Each number is 128 + 24 x the weight over its row's rms, rounded and kept within 0 to 255. Layers, rows and columns count from 0. Numbers have three digits each. The size before them is the row's rms in percent of the matrix's.

# layer 2 MLP up, 512x128, rms 0.225, rows 326-336, columns 0-127
095:128087150115147101130152128154133119093088145135156179149125158151118161128151124129126103136071097105108139126113101144139135124096109167163112113161172146083120152128137113127166123080099077140080090130144142133149143102155109114179132132129159151142106100131140114126124164141100116108098125133084139124131150148105149145125107160102137131125111129099156153104081132189150112111120
104:119161133073123080112088105153120155130130137128106139132128126094121138127139112131141116130116145175130169108124156169112142124101141105143152119096112164130119127085184141165125144156146116128146103146150086175156117096159135122163147146139120117105116069116120170100145129156144127095117145114120109119146140161100142101140116133126156086106146170147138134159156178188137090112121
093:119129134089135146122136134095177154076126119140136144144180125123135119138087165173112159127125155123142148173130129110096150144133113053160116137186109133119121162112097131105098121111123116149103173137165102079123152121148092093105121141158150098115113123130174129108112163140123117136114173122144175125138134138117103125086133121122112092112165114105134173129135137127121097126133
094:106123198103097111108137113175109121091093120154172129165129077122114127096129107121150133091125162135160110147137132159123118124123144120147093103178130085156168157122131118123146147103159123156116156135150091130117179084107124126140126113147128138083158112134142099171132125164108119103139126142126091117109117109103112110129160129137116141093196132119119112125110104125130161112089
110:144116112089134154172172145125134158127119172141113092091124127178097106121112122161092111120141176123136160135084118120155126135149155154118137135137170155087093106155144081151124115156146104136123107148127127088136136119179099114132101138119120173141091158126135127144115099131121141104120121095164158115106133148100139084111102162114093144133158099130099146102128161088140102163121
101:133163118121136120185106119142158133103146135152136151136141136097099136140079130121137135120078102137042180163162150097123119097159164114169131150134116099134145130142113124142077094137116077119122129144139090121151109143177141123145139128154120137115178104143140110153125129093146150133102133134121153146119100114150119106122129110109092144111130134106079160168144169114100141131115
065:149173146114133135087121122145152115139119140144135135083129115068109167064154131120087189126111130113126116168178138099083147123128154106146113110135148143132097125131169119085136162095184124151145108147114171094158137107151138132108115128124158149125085139125117099136093127100144143103124158106137110160158128153107135106096157110117128128123160129159137131123153127118093161145143
107:180102132107135132139133120145120118148158143140141103131155159149109109131093148116155136143138139099113150135095141134117150140144127108159119140130090133097116119166107133117108124150110152109081157148100139067074150130076112077150140080109123126121165090115150158135155156098192136154092120106140121151140109153095115131131170122163116100115131075140133138122111121108141077120103
083:153122167178160098145150101135115118156118092157090111110114121159099084117133118177139069086133118136112123129153128164134118110106141122137111125134117120172168094110142162126124169183132134167110138110103145124110161155121143122122106106137176148114128107128132113124128122151141158128137098100122153149143170132154079137127128169104111147121113088071108152163095124152111152133127
101:072113158111122143160137143120149076175122154134119158126084096113124148084099130121146138185105113150107130110111138133139137089128103138137163146133132151136135150111165107084140085159115110140094106135065164144131129120147072107164102136147115123131159140124133153146152144102136096106119121079132117102098126149127113169130173088159088159125105128123139138114116145113123135135107
104:102125148101190130138110124141128134110114080134083085122105159133164131093177111142113136124184133123139126102122149094147130103093120146138148116112152128127106153115129111143149143144130138132125167123153129122149126105115126159114110115135142113129202081161131130091140125121097181139103145124125113103097115085138120133179117119136157124124148195163087121119116085114161113099144
# layer 2 MLP down (transposed), 512x128, rms 0.21, rows 326-336, columns 0-127
104:091093150115166079106125142134092185131125144114106165090144132115128114130141115142108127137135118128084146136120122110131151078139124131111167148147148155188122149104114087119151116166140148137100134145109139090141155137104115105114122168105143166157104097152180119142152124171118106127145136187106114132128076119124127119142091168130095134093104140177142112139154100130123119145129
095:161112114121106134117096091124143079137118145149154107137120092117178133141132138106136143135133131160130116126123129165153140136104117163111134092117116149115132098108129103097131115111130149174143088092158136142097099170151112123132096135139155154123148156087120110143114163118125070096125147139147106126125111171103133067117134114109127139128158119122159089074193103143121072140092
105:065128100122162138088126124151134107114111130093154111161142139148097137165139153144091153124118134086132132167119134093153119124090137160116132153110107116125078160126132113116154153139143112106174129086151095142079120127109076128107153134113117157111132139160132116127139141134135128126101139126142142108151147176105116134137145090132134141091101148056100124157098111127124181120179
097:123120143125151140122128152120122141154153127107125107171091161089143151104137122103091113126165092148123140136128103114194126131163116150112138129138102136112130170132118119129167169159133051127087136122142098135106102132099139152119111107102101130128154115168138139132102093121164147118138092137109135109081173097084151134116119110122092137121083163149117124121144143110173144085163
114:112152134102100116170140109108148135147113109102139112115095154153120128156094142125089092092137151103107137121122139077174148149121118118118111110119146145071117116120113145140173160109154130121086126128130147072127073123135115138113155131126127193132109163134170116151165144120170151112108139138124130137094117140161129090112112087129105170163165113123120140104114128107150093166094
105:146138111115091120165125083168149108103161178122136125158142159120100103160099107135110166104105072137127110121116108155144105102134147095113155128176132139139124146110116088134136148163111092133141146101163124117146104140162134143133149057143144135146114122143093158135140086113099134164151115124139120129141089061100112126124122117121146129118118117116152128132119159069110103171134
078:074142134094113130106119095167124134157138108111110095095117098120124147126102128127124141101114110143079161117117141154101142149129117115139117111112130134132072162152174104141134124090117125096122115182103123130151142111136100133147113108109121178111093139168132154099138128123114134113112157167178100086159154101146128099077145090150110127101093147131123094110112080116100163129156
102:112116127110147124124116095155103131135116168109166132139103098107150126117123107151183126125093139111153148161126118133136119154125114084117128135115108157153095150080138154128118130099059128116127109164127114097132118111132141150134109142154132140157146118121132154166133086136115096163150177095116089137078165131128076116139079131142164140110121191150126166157125080132121158124131
080:107141104093138119133121118126108173107108098101149117117162081158112145141125111101147145126101125112148065131116101154134115162141123079142119128125113100127145171103128115093128129130134111133104070110142150143152143111164156130146136096116126168153089110120134197172149105113129107107139125101127106134119081091135154141131150084105126161087087155167168136125120107133110106110118
089:120120157083099157142113154124131085111122145123098144109111129107113140094104102138090114209123157121127073144111126102158155146127097144154094149145131125114124177107059176108116127147132125147131131101121154145097129118128089109108134134127136117145108158116076140117124128096191123121158127150083155128118135136117173147146137125120132120099102086146088134121126134157137132136096
100:135176129137123112170150121135145107143093140114109134117139122126147148136117095128114120125128162091109137128081100128131143088088145125171148109109120123119164147135108152132149127057112174141133163118099123098153134112139187136152087091110116130175128110145160132155075125109150147088118115123158117173125107123111136138119125170147127176123132168132122102096085136099089155146140